Each number is 50 + 10 x the weight over its row's rms, rounded and kept within 0 to 99. Layers, rows and columns count from 0. The size before them is the row's rms in percent of the matrix's.

# layer 9 MLP up, 512x128, rms 0.208, rows 0-108, columns 0-63
093:52 33 54 43 36 54 38 40 40 53 38 75 47 44 43 53 45 46 49 60 39 46 64 46 62 45 48 66 65 67 51 38 57 28 56 62 56 58 59 60 53 54 55 54 39 36 45 51 39 50 59 59 73 42 44 49 37 60 27 50 52 52 52 56
097:66 57 59 56 44 40 62 52 35 46 43 45 64 46 51 57 52 73 52 60 28 62 77 48 46 49 41 43 53 47 38 41 50 62 36 65 69 60 56 46 63 59 45 59 38 43 39 58 47 51 38 60 49 61 41 48 58 42 28 31 34 41 49 54
095:49 57 56 47 43 69 53 38 29 64 42 44 56 32 60 45 46 38 49 48 53 51 60 56 53 60 72 45 52 52 39 67 41 63 46 63 45 49 59 61 38 68 74 26 48 30 39 49 62 53 69 43 46 52 49 60 35 50 51 38 44 49 57 37
091:41 45 44 44 50 58 49 38 50 55 55 71 45 39 55 58 45 39 48 49 53 61 51 39 63 66 49 52 32 37 44 53 61 52 47 45 61 21 52 55 54 50 44 54 37 51 69 50 50 65 62 48 44 27 36 58 51 45 56 56 47 38 59 36
106:64 41 59 62 41 34 51 45 42 72 57 58 37 42 47 46 45 32 44 64 55 49 61 51 62 52 51 48 50 59 35 63 49 69 48 44 31 43 39 34 56 58 39 71 57 61 58 46 52 56 69 51 36 53 46 55 38 62 64 47 43 44 55 62
109:42 51 58 62 51 62 39 37 69 48 41 64 48 64 58 54 42 55 60 29 52 48 38 42 47 51 44 53 62 66 49 63 51 46 43 58 33 30 34 51 41 47 45 55 41 57 48 43 47 59 47 58 69 53 44 40 54 67 47 53 37 56 60 51
093:32 49 29 55 51 53 51 79 43 44 60 56 52 51 53 47 55 63 48 45 49 36 43 53 43 41 68 54 47 46 48 45 32 47 49 52 36 51 48 31 53 45 35 57 46 43 51 37 50 54 41 66 57 59 55 41 57 62 62 69 50 49 69 55
097:48 30 71 65 41 44 52 53 49 51 56 63 62 46 47 59 61 47 35 26 37 43 44 41 79 54 49 45 61 44 32 52 54 41 30 45 56 44 42 56 61 54 39 60 40 50 54 50 45 62 62 53 41 75 56 30 40 46 43 45 61 55 47 56
100:45 46 33 69 45 68 56 56 55 35 48 49 54 58 32 48 57 41 39 50 71 41 53 59 52 59 50 67 47 47 41 49 52 58 52 55 45 37 38 40 56 59 32 67 42 64 55 55 50 51 42 51 56 58 40 59 43 53 42 49 64 48 57 35
103:35 45 42 60 46 48 63 58 48 54 52 44 50 37 47 50 45 48 53 60 39 31 56 57 26 49 35 67 49 44 50 56 45 79 41 53 45 62 58 49 54 55 38 50 45 42 79 41 42 60 63 32 53 52 47 44 45 35 54 58 52 44 44 40
099:52 41 57 57 45 59 51 56 66 30 41 57 47 45 47 42 35 53 66 53 42 07 48 49 38 56 46 47 52 43 40 66 40 46 58 62 34 49 39 47 51 49 29 67 54 55 49 58 68 70 61 56 57 60 44 52 43 45 52 45 62 55 48 53
113:36 67 30 55 58 53 49 58 51 51 45 51 46 40 43 37 48 47 44 58 47 48 62 72 31 64 50 48 31 54 55 42 44 58 62 49 33 57 53 60 44 53 38 44 53 50 60 41 43 55 71 52 43 63 54 54 37 36 36 56 54 52 39 46
076:55 52 62 44 37 61 54 60 50 43 63 83 58 67 68 39 58 55 55 56 52 46 40 79 63 57 44 40 36 45 68 54 62 43 50 47 36 26 36 31 39 45 50 56 38 42 61 45 54 50 45 35 40 68 47 47 39 62 48 55 43 52 61 55
095:52 60 55 65 54 48 55 58 44 41 42 36 50 53 38 52 72 59 24 40 76 40 48 43 48 53 45 56 72 50 53 57 54 63 53 55 52 36 40 48 49 53 44 48 40 51 54 45 51 52 55 45 58 44 50 47 68 60 55 71 51 40 45 21
103:53 60 47 43 42 60 49 40 42 37 42 52 37 46 82 30 61 41 43 41 52 51 46 40 68 54 65 50 43 56 44 52 47 62 55 37 62 57 38 48 61 46 37 40 70 43 58 65 63 64 41 53 69 52 61 54 41 53 42 60 47 45 65 41
106:42 45 54 66 36 59 58 53 44 61 40 42 57 43 35 61 43 39 67 40 40 43 50 53 52 61 57 47 51 54 54 48 69 59 44 40 52 44 42 54 48 33 46 36 50 32 59 50 55 43 53 65 47 51 45 44 29 53 51 56 28 49 62 31
101:44 60 52 44 67 66 56 46 53 53 38 45 51 38 51 45 50 60 33 60 56 42 46 52 62 62 35 42 50 60 46 48 27 60 29 50 36 44 49 50 53 43 47 52 55 53 62 49 65 62 54 58 45 51 36 42 46 58 41 47 46 37 51 45
098:53 52 61 28 44 46 53 37 47 55 41 63 45 55 42 59 39 39 41 40 44 62 62 47 54 41 59 56 38 45 57 49 33 58 35 60 53 59 30 53 45 40 54 44 38 57 47 28 69 62 65 56 44 55 50 54 45 56 58 41 41 46 57 44
100:49 65 55 56 54 48 50 54 44 26 54 76 44 29 33 56 45 41 64 47 46 33 35 53 51 47 61 51 49 45 22 60 66 50 59 61 58 42 49 51 46 45 51 52 49 50 47 42 60 56 43 53 44 50 43 55 54 62 42 46 53 63 50 43
095:54 62 54 41 55 52 53 55 36 60 46 51 58 24 52 51 41 48 61 38 57 42 53 37 27 36 40 59 44 51 54 42 53 56 45 49 60 46 40 44 54 47 43 54 41 62 54 42 71 68 44 46 72 55 20 33 37 54 45 61 56 32 56 53
100:33 62 55 58 33 62 43 50 57 56 59 38 63 61 40 50 47 30 48 42 42 47 46 54 45 61 37 46 35 51 51 51 52 48 64 54 38 37 53 69 33 58 48 55 68 44 37 46 65 58 63 45 47 50 39 39 39 50 47 60 23 63 60 48
098:53 53 35 40 33 52 61 65 58 43 58 57 54 48 58 49 40 44 54 63 45 66 42 45 52 56 31 52 53 56 51 29 54 51 42 35 43 48 33 76 74 35 53 75 64 47 52 45 69 63 50 59 35 51 47 41 55 53 54 53 48 53 44 32
107:58 49 38 50 50 33 47 53 38 43 45 55 51 49 45 40 48 54 52 57 66 62 35 45 44 68 52 69 53 55 57 41 36 53 55 34 69 41 44 48 49 58 43 61 47 60 55 56 55 44 52 37 47 56 55 58 45 41 49 56 51 50 38 51
103:33 52 51 32 69 59 40 42 30 63 36 61 44 61 35 38 32 54 35 64 43 58 73 43 39 37 61 44 42 58 48 50 41 21 50 48 42 43 41 40 48 43 51 56 38 62 59 52 52 68 61 56 66 50 53 59 55 35 40 44 45 45 58 44
104:48 42 71 37 53 43 59 48 54 70 40 63 60 37 50 61 47 65 56 48 48 61 61 59 40 47 45 42 49 42 36 33 46 34 48 43 50 39 33 40 47 25 47 52 42 64 64 50 40 51 57 46 51 56 32 60 47 51 39 60 33 25 58 50
104:56 55 39 68 41 29 47 61 61 60 52 55 54 38 45 37 61 61 45 52 41 62 51 43 48 55 71 38 69 56 54 52 45 44 38 40 43 29 69 53 55 46 53 61 53 52 34 45 41 41 42 46 52 53 70 52 68 50 42 60 53 49 57 60
098:58 60 41 54 51 44 48 30 59 46 50 50 52 64 57 72 51 61 65 50 49 56 60 57 58 60 45 44 63 45 27 45 51 48 42 55 48 53 55 55 40 53 55 30 41 37 55 43 34 76 66 49 44 52 59 63 65 25 48 50 54 56 58 28
104:62 42 56 57 47 52 38 33 41 53 48 47 50 61 47 61 37 34 60 52 51 35 51 58 31 60 52 60 43 67 42 56 55 47 52 41 36 31 39 52 28 54 62 61 53 55 54 45 57 47 53 65 41 53 56 42 27 50 28 54 41 50 42 50
108:55 56 41 55 37 49 44 36 40 55 41 53 55 44 54 27 34 44 45 48 63 39 37 62 40 53 53 44 37 28 57 39 59 47 48 47 43 34 49 60 53 48 31 39 24 47 51 59 48 40 48 53 54 47 62 50 44 58 32 23 32 69 44 43
099:42 55 22 76 46 53 48 53 43 37 48 57 51 53 48 46 54 54 71 67 39 50 45 51 62 41 51 45 56 39 60 47 64 50 45 56 41 51 63 53 45 46 61 57 50 31 51 38 67 51 45 45 57 34 54 45 64 48 43 52 52 40 35 48
103:55 57 54 50 42 52 55 52 23 53 42 51 38 48 57 63 54 57 52 45 60 41 45 52 56 66 42 41 71 31 47 51 48 51 57 65 54 51 53 54 52 46 33 46 39 59 49 49 54 40 53 30 38 60 52 49 45 49 46 52 36 50 56 59
093:44 49 59 45 34 50 49 38 56 63 55 58 60 46 53 45 38 42 50 54 47 56 63 65 68 45 52 47 54 63 40 56 61 69 45 52 39 39 28 52 38 35 62 45 45 58 54 33 70 57 75 50 38 40 28 36 56 45 47 47 51 45 69 41
102:55 43 44 59 41 39 38 56 56 47 46 72 57 37 40 39 49 62 51 66 50 53 68 40 41 65 27 58 47 54 49 57 55 48 49 49 48 53 46 53 66 58 58 62 57 24 37 43 64 45 38 58 55 45 59 60 65 50 44 48 44 39 61 54
084:67 49 43 48 42 56 51 52 58 54 50 40 55 60 54 55 48 30 70 54 58 43 54 68 62 65 59 55 46 68 48 50 54 40 52 62 38 33 32 37 36 44 32 60 64 51 47 54 38 45 48 43 65 54 66 48 57 57 54 56 43 57 64 45
101:36 49 47 89 37 45 64 51 28 41 46 49 61 37 48 67 53 39 51 59 45 46 47 74 63 50 58 52 57 48 54 39 46 56 49 52 46 49 54 46 36 55 70 47 46 54 53 48 52 47 36 57 50 53 46 52 49 41 51 57 62 54 54 48
104:48 44 59 66 48 52 63 57 57 62 52 68 39 56 38 38 65 54 61 66 60 49 33 59 44 72 63 61 41 41 44 52 49 49 32 62 56 46 51 68 51 39 46 60 41 44 48 40 46 54 63 44 38 55 48 64 53 32 44 53 43 37 55 62
103:58 56 38 63 29 69 43 48 63 46 65 23 39 44 69 40 48 34 49 46 52 41 30 60 54 55 57 59 37 43 52 65 45 58 41 28 48 61 54 60 42 50 45 55 47 56 53 55 49 46 65 54 35 47 51 68 57 61 50 71 26 45 50 62
106:42 34 55 50 29 49 43 44 58 60 54 52 63 50 60 68 43 55 34 37 58 50 56 73 45 56 46 66 55 67 32 55 42 51 54 44 39 54 64 51 58 56 76 48 38 49 59 44 28 50 71 50 53 54 47 68 54 45 38 51 43 46 35 53
092:30 66 45 67 53 38 66 46 42 51 56 54 53 49 54 49 49 38 61 27 47 53 37 34 42 53 54 50 62 36 36 34 48 51 45 50 24 41 50 47 66 54 70 67 36 60 44 47 49 66 44 52 49 45 51 28 33 35 39 62 42 47 35 60
113:45 48 67 58 58 58 55 57 62 38 55 44 33 64 41 48 44 58 38 58 38 43 40 54 58 54 39 57 43 52 39 50 57 58 43 35 38 61 34 53 74 55 56 59 45 45 41 45 69 63 61 53 68 70 48 45 41 69 46 39 47 41 69 51
103:25 47 51 58 36 48 41 51 71 32 52 58 47 41 53 57 49 34 60 41 48 34 42 35 52 33 62 52 41 57 61 56 61 57 48 74 52 46 52 58 34 59 52 55 54 42 51 39 43 45 52 46 63 42 51 72 62 55 55 40 29 28 47 48
106:55 44 44 56 53 56 59 50 46 37 56 56 47 55 50 57 26 59 45 64 48 34 46 55 44 52 51 31 46 61 33 38 42 52 48 43 54 58 33 45 46 33 57 50 54 54 43 30 53 49 53 49 48 59 42 75 44 59 60 53 56 52 49 69
109:62 38 47 54 44 59 56 64 63 33 47 55 48 52 47 30 33 50 62 57 46 51 64 47 43 54 61 35 40 67 50 42 40 62 55 73 43 62 38 45 48 57 41 41 41 45 71 33 48 43 55 39 59 46 55 52 44 47 51 64 46 44 44 76
104:62 48 47 52 45 32 58 77 36 59 51 27 62 61 49 47 46 25 56 63 47 52 41 40 46 51 50 51 45 53 42 47 47 62 49 43 55 61 51 62 49 38 47 64 40 53 38 36 50 53 50 32 44 60 46 55 53 61 56 57 41 49 54 53
102:49 30 43 52 57 55 70 61 50 48 63 43 32 63 65 38 46 40 64 49 45 50 46 48 58 51 50 50 61 68 41 56 51 42 53 52 52 53 45 59 49 56 49 54 50 49 54 40 65 47 41 66 54 42 43 26 79 27 44 51 51 48 26 59
097:36 53 37 33 40 64 69 64 29 37 69 56 46 45 68 53 51 25 48 38 60 35 51 36 48 37 35 48 50 51 61 60 47 50 50 58 48 51 44 69 43 54 57 59 45 51 42 64 48 64 57 38 50 54 26 50 46 55 31 50 40 54 52 34
105:39 62 56 45 51 42 41 61 46 56 46 65 50 36 61 49 51 57 53 48 51 57 50 35 66 41 54 65 48 62 39 39 50 29 35 40 45 46 47 51 69 55 59 43 36 58 37 55 54 74 41 36 41 46 36 52 47 58 61 44 42 53 51 57
109:32 39 46 57 55 55 46 46 48 58 45 55 49 58 52 61 38 46 30 53 48 54 42 60 76 51 40 64 40 64 56 62 43 42 65 56 53 37 63 47 63 46 47 50 53 67 51 58 46 37 64 57 60 49 68 72 58 35 47 55 49 41 59 40
102:45 42 43 67 56 40 37 50 37 64 41 60 48 54 67 35 62 63 48 59 40 63 26 52 56 41 50 43 57 57 50 51 53 40 49 41 47 60 26 64 44 45 36 53 34 44 47 48 48 53 45 54 39 48 49 42 39 49 64 56 49 53 53 46
105:46 49 49 42 46 79 47 55 46 58 54 71 35 34 54 80 59 56 50 31 57 53 62 49 46 43 46 61 59 37 22 41 58 46 58 51 49 44 66 52 67 52 36 40 49 43 36 49 57 35 65 54 49 55 44 53 55 50 48 41 54 44 51 46
101:37 62 33 48 38 26 56 53 54 43 50 59 40 43 56 45 52 52 46 54 47 51 46 57 42 63 49 51 57 50 49 34 44 49 35 49 48 57 48 47 55 50 49 67 54 77 45 50 66 60 41 41 49 33 55 59 52 53 49 54 57 47 59 60
104:45 44 53 60 59 49 54 52 57 49 49 68 57 41 47 50 46 51 47 62 22 54 63 53 54 51 58 60 40 51 48 59 55 45 57 66 49 55 39 63 42 48 54 59 63 54 61 41 69 57 53 53 41 73 62 48 42 31 36 61 32 42 45 48
100:46 46 40 46 47 40 47 42 44 56 42 44 30 50 41 52 47 49 77 69 52 47 52 61 61 48 53 56 43 46 35 38 40 63 55 63 54 55 58 43 58 54 52 63 49 63 71 44 54 57 50 65 39 61 49 47 51 50 38 59 49 32 55 69
090:63 59 48 37 55 43 67 56 45 55 45 43 47 68 49 53 42 42 30 46 39 51 42 41 52 45 45 56 66 45 48 54 18 55 51 60 50 51 49 43 37 46 33 44 48 61 61 47 36 69 40 62 51 42 40 57 48 42 30 61 33 50 64 58
097:55 55 63 47 40 44 40 42 34 23 59 39 51 49 51 57 50 60 53 42 47 54 54 57 63 43 54 58 49 61 60 52 69 60 42 62 50 31 48 43 48 61 42 65 60 44 49 41 58 56 62 54 57 34 42 44 48 59 45 69 51 20 49 53
092:38 56 64 70 38 64 64 55 49 43 41 43 46 55 62 42 48 54 56 42 57 31 50 41 40 46 43 50 45 48 34 35 67 71 60 55 47 42 44 42 52 46 68 44 67 54 45 41 44 51 54 54 57 59 56 50 51 58 59 30 51 50 46 47
102:40 49 59 49 63 52 38 57 52 47 42 35 68 50 54 54 56 56 52 34 60 41 41 29 69 50 66 52 69 33 51 38 41 57 60 49 47 44 46 53 33 69 52 57 44 48 61 41 59 60 60 51 33 47 51 42 56 39 57 56 34 57 60 46
112:36 53 46 53 41 64 61 50 38 57 58 58 63 59 43 38 42 60 53 45 44 54 49 55 46 52 41 42 47 40 60 51 28 56 57 48 44 47 32 61 51 67 43 51 48 50 49 42 53 46 23 50 58 57 42 50 71 16 48 57 39 50 70 63
094:51 36 44 53 53 43 70 71 56 36 58 43 39 37 69 43 62 59 54 59 51 55 54 37 52 56 51 37 37 40 52 48 56 44 46 50 57 51 51 38 53 47 66 69 50 50 63 50 49 47 51 38 48 51 43 20 35 31 49 53 47 33 52 47
103:44 50 69 54 45 41 68 54 44 61 53 42 54 57 57 46 49 65 44 40 56 54 44 49 45 54 38 42 53 63 54 52 52 27 43 55 58 40 75 56 39 35 43 71 52 49 59 37 54 37 51 52 38 47 41 40 36 59 37 43 29 38 56 58
095:41 33 50 47 53 52 37 50 39 52 64 54 54 43 58 46 55 41 57 47 56 51 40 44 58 58 63 49 44 52 53 50 41 52 37 42 53 42 60 31 76 59 54 46 31 34 58 61 51 44 54 44 51 40 43 37 49 34 49 50 48 38 42 53
094:58 46 49 56 39 45 39 62 45 66 56 66 43 64 48 38 56 31 53 57 45 54 36 58 58 55 36 49 40 52 57 66 63 57 42 54 43 46 56 52 35 56 42 40 61 45 66 30 39 41 48 61 59 50 58 36 47 45 34 67 51 60 76 53
105:55 59 51 51 65 62 36 44 39 58 68 52 61 43 44 43 45 53 45 56 51 49 65 40 54 45 35 49 29 58 54 50 44 32 37 73 48 60 54 59 48 51 42 47 44 34 58 39 56 48 50 60 36 56 53 43 43 61 46 44 40 27 54 52
104:55 30 58 53 56 53 52 59 65 50 44 43 45 56 55 47 59 45 53 54 53 40 47 51 56 57 59 63 79 66 49 64 45 49 47 40 54 45 34 42 53 86 43 60 41 59 50 53 41 60 77 51 42 51 42 40 44 49 52 65 48 47 40 63
111:42 51 67 40 36 56 65 58 51 63 42 55 47 40 47 39 42 59 69 63 58 58 44 63 55 76 42 42 31 64 45 44 39 44 42 55 49 46 54 56 40 54 52 52 47 57 50 43 63 44 62 55 23 56 60 51 31 47 68 59 40 46 57 47
098:56 50 39 52 45 52 60 50 51 35 51 47 37 37 70 44 46 49 49 53 47 62 51 52 66 35 60 51 38 43 44 44 46 61 41 47 71 60 55 45 52 39 62 76 60 38 54 45 42 45 41 58 54 43 44 54 48 58 44 57 48 44 40 58
105:71 52 38 46 43 58 59 40 44 53 61 44 56 50 56 45 42 52 50 51 45 45 57 36 57 48 47 52 48 56 53 56 34 67 63 52 81 60 31 60 51 52 48 57 44 43 27 52 54 61 54 30 49 36 50 47 47 44 68 43 37 51 59 55
109:54 54 56 41 50 77 43 50 42 50 38 52 45 56 60 39 59 43 41 48 60 44 43 56 47 47 46 69 43 61 38 53 50 73 53 62 36 23 44 42 67 54 48 61 49 66 50 45 41 43 49 57 48 51 44 69 57 50 46 48 45 59 64 56
098:27 40 39 60 47 52 54 63 52 57 35 60 65 49 56 51 35 31 71 52 30 48 40 45 44 62 56 49 28 42 49 48 56 60 52 52 52 50 56 56 47 49 47 23 57 47 62 38 46 42 58 71 59 61 48 57 61 55 51 33 49 41 59 37
089:64 54 51 45 46 54 59 50 40 44 64 73 39 35 44 78 44 35 40 47 41 64 64 52 49 55 59 45 51 41 56 39 48 33 53 52 56 61 48 36 47 57 55 60 49 48 52 60 47 53 52 60 67 73 41 40 51 38 57 50 33 54 43 30
082:52 54 62 50 41 52 61 55 35 69 33 53 51 38 54 57 32 50 71 34 51 62 48 55 39 47 63 44 47 53 49 50 51 56 55 56 26 40 56 62 48 48 49 40 54 52 42 36 50 58 51 41 54 31 57 46 61 68 60 50 50 34 70 45
106:49 45 70 52 50 81 41 28 55 55 43 56 67 62 61 57 37 32 53 52 47 56 47 39 44 53 48 65 44 57 56 47 42 52 46 58 45 31 48 51 50 42 62 62 53 65 58 41 57 47 60 62 41 46 55 48 50 55 46 47 27 44 49 64
105:33 49 61 50 40 39 34 54 61 41 57 63 45 54 55 51 43 45 47 52 38 52 30 48 47 54 58 44 50 57 42 47 47 60 33 39 53 42 51 52 43 49 51 43 58 48 57 50 54 39 55 52 72 53 52 51 54 51 58 60 43 50 59 50
105:56 52 43 43 49 65 45 40 51 42 51 49 40 51 54 47 39 65 49 30 33 45 32 53 56 56 40 53 54 64 44 35 31 75 70 28 42 53 42 40 57 53 65 70 34 50 64 55 51 45 66 48 41 69 62 62 42 47 70 55 45 52 55 53
102:61 45 36 67 49 51 44 53 51 44 51 50 50 53 39 47 55 49 34 54 38 53 58 43 43 51 56 40 36 45 48 38 61 38 46 41 57 55 39 48 53 48 36 45 49 55 60 63 56 47 60 55 44 69 42 43 48 53 55 64 46 46 44 37
093:66 46 70 55 59 49 30 48 51 54 72 63 42 50 57 50 59 38 49 45 48 40 46 63 44 42 57 41 26 49 40 54 50 40 55 45 49 36 58 37 58 43 48 65 37 62 51 57 47 56 45 58 61 42 48 45 47 35 57 45 48 48 52 41
104:58 52 52 54 46 69 52 52 37 59 50 60 73 56 39 54 59 34 45 56 54 47 47 66 52 63 37 57 32 61 55 54 42 38 58 41 53 39 27 46 42 73 43 38 53 31 39 41 52 49 47 50 61 48 41 47 30 49 44 40 45 32 64 45
107:55 47 44 42 48 41 33 46 44 49 44 62 28 49 59 50 51 44 70 56 42 45 54 61 50 65 50 59 49 58 52 62 52 51 41 42 45 63 39 45 55 76 62 48 39 43 64 49 52 46 44 36 63 59 63 63 46 71 45 37 29 71 34 60
099:48 65 57 55 44 44 32 38 40 41 59 39 55 42 47 46 42 57 43 58 57 35 46 48 31 41 53 65 34 65 47 55 50 60 37 45 53 55 31 54 41 47 23 39 23 32 51 42 58 50 55 53 52 49 34 42 46 55 27 56 45 56 44 48
096:44 55 47 30 42 50 20 50 55 54 29 50 45 46 54 48 43 47 53 63 56 45 35 50 42 57 57 42 63 44 53 52 45 70 55 65 52 36 46 59 39 48 65 44 64 44 80 40 59 62 53 62 57 63 60 39 57 58 53 45 49 47 58 56
102:44 55 46 56 48 61 53 62 53 48 46 65 28 49 56 55 33 50 41 46 40 48 44 35 38 49 33 64 44 57 41 36 45 54 41 56 46 57 58 58 51 63 78 55 35 59 63 30 57 47 34 68 57 53 57 44 55 26 58 50 39 48 44 60
111:48 42 35 56 53 54 59 43 34 50 49 48 56 40 54 49 37 59 57 65 37 44 47 40 54 53 47 56 58 53 51 69 53 53 48 51 43 43 58 53 51 40 48 65 49 54 55 47 53 48 70 30 59 36 47 43 46 45 48 38 47 34 40 50
103:61 49 52 37 58 50 50 39 55 64 62 65 50 58 54 47 50 48 44 67 58 53 33 75 62 56 51 61 61 56 58 69 43 54 41 60 29 47 51 72 47 56 45 50 41 39 65 38 57 44 55 51 50 42 51 49 48 31 48 66 38 48 59 35
090:36 45 36 47 54 43 52 56 46 52 39 54 40 26 68 40 60 43 65 49 45 48 42 49 36 54 61 55 31 60 46 42 51 31 58 43 52 67 43 58 41 52 50 55 50 37 59 43 57 49 50 55 55 47 45 46 61 59 52 40 50 33 41 46
109:51 46 52 59 53 51 48 45 48 56 47 55 53 44 42 43 45 76 34 47 66 54 43 65 44 58 37 50 54 38 52 40 54 59 41 52 50 40 44 37 38 63 38 61 45 47 65 62 66 66 52 50 55 65 39 52 55 64 28 33 54 43 31 54
094:51 63 58 64 56 39 35 39 40 45 56 61 37 46 53 46 61 60 60 38 46 54 31 54 71 47 47 55 68 51 38 53 58 71 54 23 44 58 49 29 42 67 36 60 55 52 53 52 61 63 49 43 54 51 59 58 47 65 54 47 52 52 69 62
102:29 45 49 69 70 57 58 33 68 54 46 56 49 34 45 47 49 57 69 63 50 53 45 51 46 36 38 40 65 64 41 44 58 64 40 49 43 55 33 36 54 35 38 52 40 48 38 50 46 55 46 39 44 48 41 54 52 45 34 48 35 40 30 40
101:60 38 64 39 39 62 41 58 46 40 39 56 47 42 49 62 48 42 29 53 40 51 45 59 59 50 51 53 49 64 50 64 46 52 57 59 37 47 41 61 36 63 32 55 32 45 55 45 48 55 71 79 45 52 44 52 53 37 55 54 46 48 45 48
102:50 43 49 58 54 52 46 50 49 43 43 49 26 55 68 41 49 33 48 41 48 48 49 58 39 58 54 34 50 46 45 79 36 51 51 68 59 59 36 61 50 71 45 66 47 53 68 52 32 64 36 47 64 39 49 41 42 50 44 52 34 48 49 47
105:50 50 66 49 52 69 39 65 47 50 33 49 73 41 41 43 49 34 69 44 46 53 56 52 54 54 38 65 52 57 51 48 43 57 41 58 44 39 65 38 62 50 65 54 52 48 50 48 38 53 44 59 59 48 46 41 40 59 25 51 49 39 59 69
092:64 38 52 54 57 56 19 53 36 48 42 46 71 42 45 37 41 55 60 37 54 46 49 57 35 47 41 44 48 54 52 38 63 58 60 40 45 44 47 47 49 54 49 52 36 60 58 42 52 67 49 48 57 49 55 33 49 60 38 65 67 55 57 46
099:51 55 43 39 29 60 49 64 45 54 54 58 44 48 59 78 46 51 46 47 37 46 30 51 49 65 41 45 45 54 62 62 37 50 44 52 61 50 36 33 58 56 53 35 48 45 47 54 44 69 41 53 62 47 53 42 56 44 34 52 44 54 65 65
090:46 58 55 33 36 50 40 50 67 59 56 66 42 43 77 43 30 25 54 51 52 55 32 55 53 60 47 53 51 44 53 34 53 47 47 41 40 33 57 39 50 45 52 45 59 49 58 31 52 57 41 33 46 47 56 49 40 52 40 59 56 57 49 57
094:50 49 45 62 61 49 65 70 45 61 52 41 35 51 41 60 50 46 45 48 51 51 54 65 49 53 59 51 43 44 44 47 32 48 58 32 50 47 45 54 48 53 29 37 37 63 49 43 47 47 60 50 65 70 37 49 45 51 66 49 33 47 30 34
105:34 60 45 50 48 38 70 47 46 59 60 41 50 50 43 65 51 56 57 20 39 50 52 56 42 60 40 70 44 51 37 53 39 67 60 47 37 57 64 39 48 46 30 36 43 32 59 66 49 58 44 44 60 47 42 66 40 70 53 40 33 56 43 44
110:60 45 31 35 56 33 54 61 60 60 45 57 60 60 34 58 60 34 61 61 48 50 37 48 57 67 53 58 41 54 38 30 53 45 45 49 54 61 46 38 55 59 54 53 47 68 62 47 64 47 27 65 54 47 51 57 42 58 42 36 53 51 55 49
098:53 44 37 70 48 25 46 54 66 59 45 68 40 41 63 46 40 46 65 47 44 63 70 40 51 68 61 62 60 43 54 51 53 54 62 52 47 55 56 52 69 43 51 57 35 35 59 41 55 39 46 42 57 36 43 59 37 73 45 37 56 53 55 40
095:51 36 59 56 43 60 57 51 53 57 56 48 40 53 60 61 45 60 47 48 40 54 53 58 47 70 38 36 65 56 36 56 39 35 40 65 45 33 32 66 50 68 50 48 31 51 47 58 60 48 55 49 48 57 44 61 50 27 63 43 19 55 39 46
102:49 54 25 39 46 62 48 47 61 51 39 42 46 26 66 45 68 44 55 38 43 35 25 58 50 54 38 73 55 44 39 48 54 59 43 44 41 32 47 40 39 54 50 49 47 53 43 36 38 56 55 61 47 49 44 64 44 59 56 69 58 39 46 44
102:59 56 48 46 65 66 36 56 48 60 58 60 62 60 47 50 56 64 37 48 57 57 47 43 40 41 68 51 37 44 55 65 58 42 40 45 49 53 69 49 54 63 59 59 39 35 69 45 60 48 59 62 55 38 49 59 58 51 44 48 42 45 61 60
099:49 42 50 43 53 55 19 43 26 56 34 55 50 44 59 45 48 61 51 58 37 54 54 39 53 65 54 35 46 54 55 41 52 29 59 48 62 67 42 33 64 65 48 35 56 54 45 43 41 63 41 63 62 60 69 47 51 48 53 50 35 58 52 64
100:47 51 41 64 41 54 41 38 45 71 53 32 35 47 48 57 54 45 35 50 44 45 32 38 64 59 44 43 54 46 42 62 44 43 68 65 45 45 28 45 46 58 35 41 54 39 37 36 53 69 59 42 28 43 32 52 56 45 36 67 44 53 44 52
096:32 52 49 42 43 49 56 37 46 58 46 48 50 40 58 55 61 27 47 62 44 63 53 59 47 61 37 69 43 71 42 31 48 55 60 54 57 37 39 45 59 50 44 59 69 45 46 50 33 50 68 51 56 57 62 55 49 45 53 54 45 44 57 28
099:50 59 46 42 39 42 56 46 74 67 64 45 42 46 60 53 52 39 38 54 53 62 33 66 49 63 49 41 52 43 53 40 48 55 63 48 39 34 59 41 51 27 61 60 54 55 68 48 34 55 55 47 38 64 44 68 45 55 48 55 24 50 37 36
102:48 57 37 28 60 44 51 57 44 38 50 54 44 34 32 34 62 50 49 56 50 56 57 63 43 55 50 62 46 36 41 55 59 39 67 47 69 31 68 47 54 53 47 37 47 71 48 43 58 38 40 46 36 53 47 52 38 33 60 28 36 44 46 43
097:42 50 54 66 47 52 53 45 63 48 55 43 44 36 54 66 57 35 59 41 43 56 51 49 54 69 60 47 35 50 40 34 54 25 57 66 41 43 39 51 42 74 36 46 43 54 41 49 50 52 53 54 53 55 73 39 51 57 47 32 48 54 50 54
104:52 52 53 51 37 33 48 62 43 35 56 74 43 57 60 49 42 47 70 39 51 62 51 64 47 51 47 64 43 48 42 40 49 42 58 50 45 33 48 56 42 55 61 56 50 41 44 74 60 65 62 53 63 54 52 58 50 52 55 47 56 28 64 23
100:46 42 42 48 55 41 54 37 53 56 67 54 56 42 54 55 27 51 59 40 68 42 66 59 35 53 41 37 45 56 48 48 70 47 40 48 51 53 57 55 68 63 38 48 42 47 48 60 37 42 44 62 66 68 40 55 54 54 31 43 47 44 39 54
104:44 38 43 39 64 57 66 44 55 62 32 60 38 52 49 51 49 39 52 61 42 34 55 47 32 52 41 51 34 30 52 49 51 49 59 61 33 36 47 56 58 60 32 54 56 51 37 52 49 53 62 52 80 51 55 56 39 58 44 45 45 50 38 42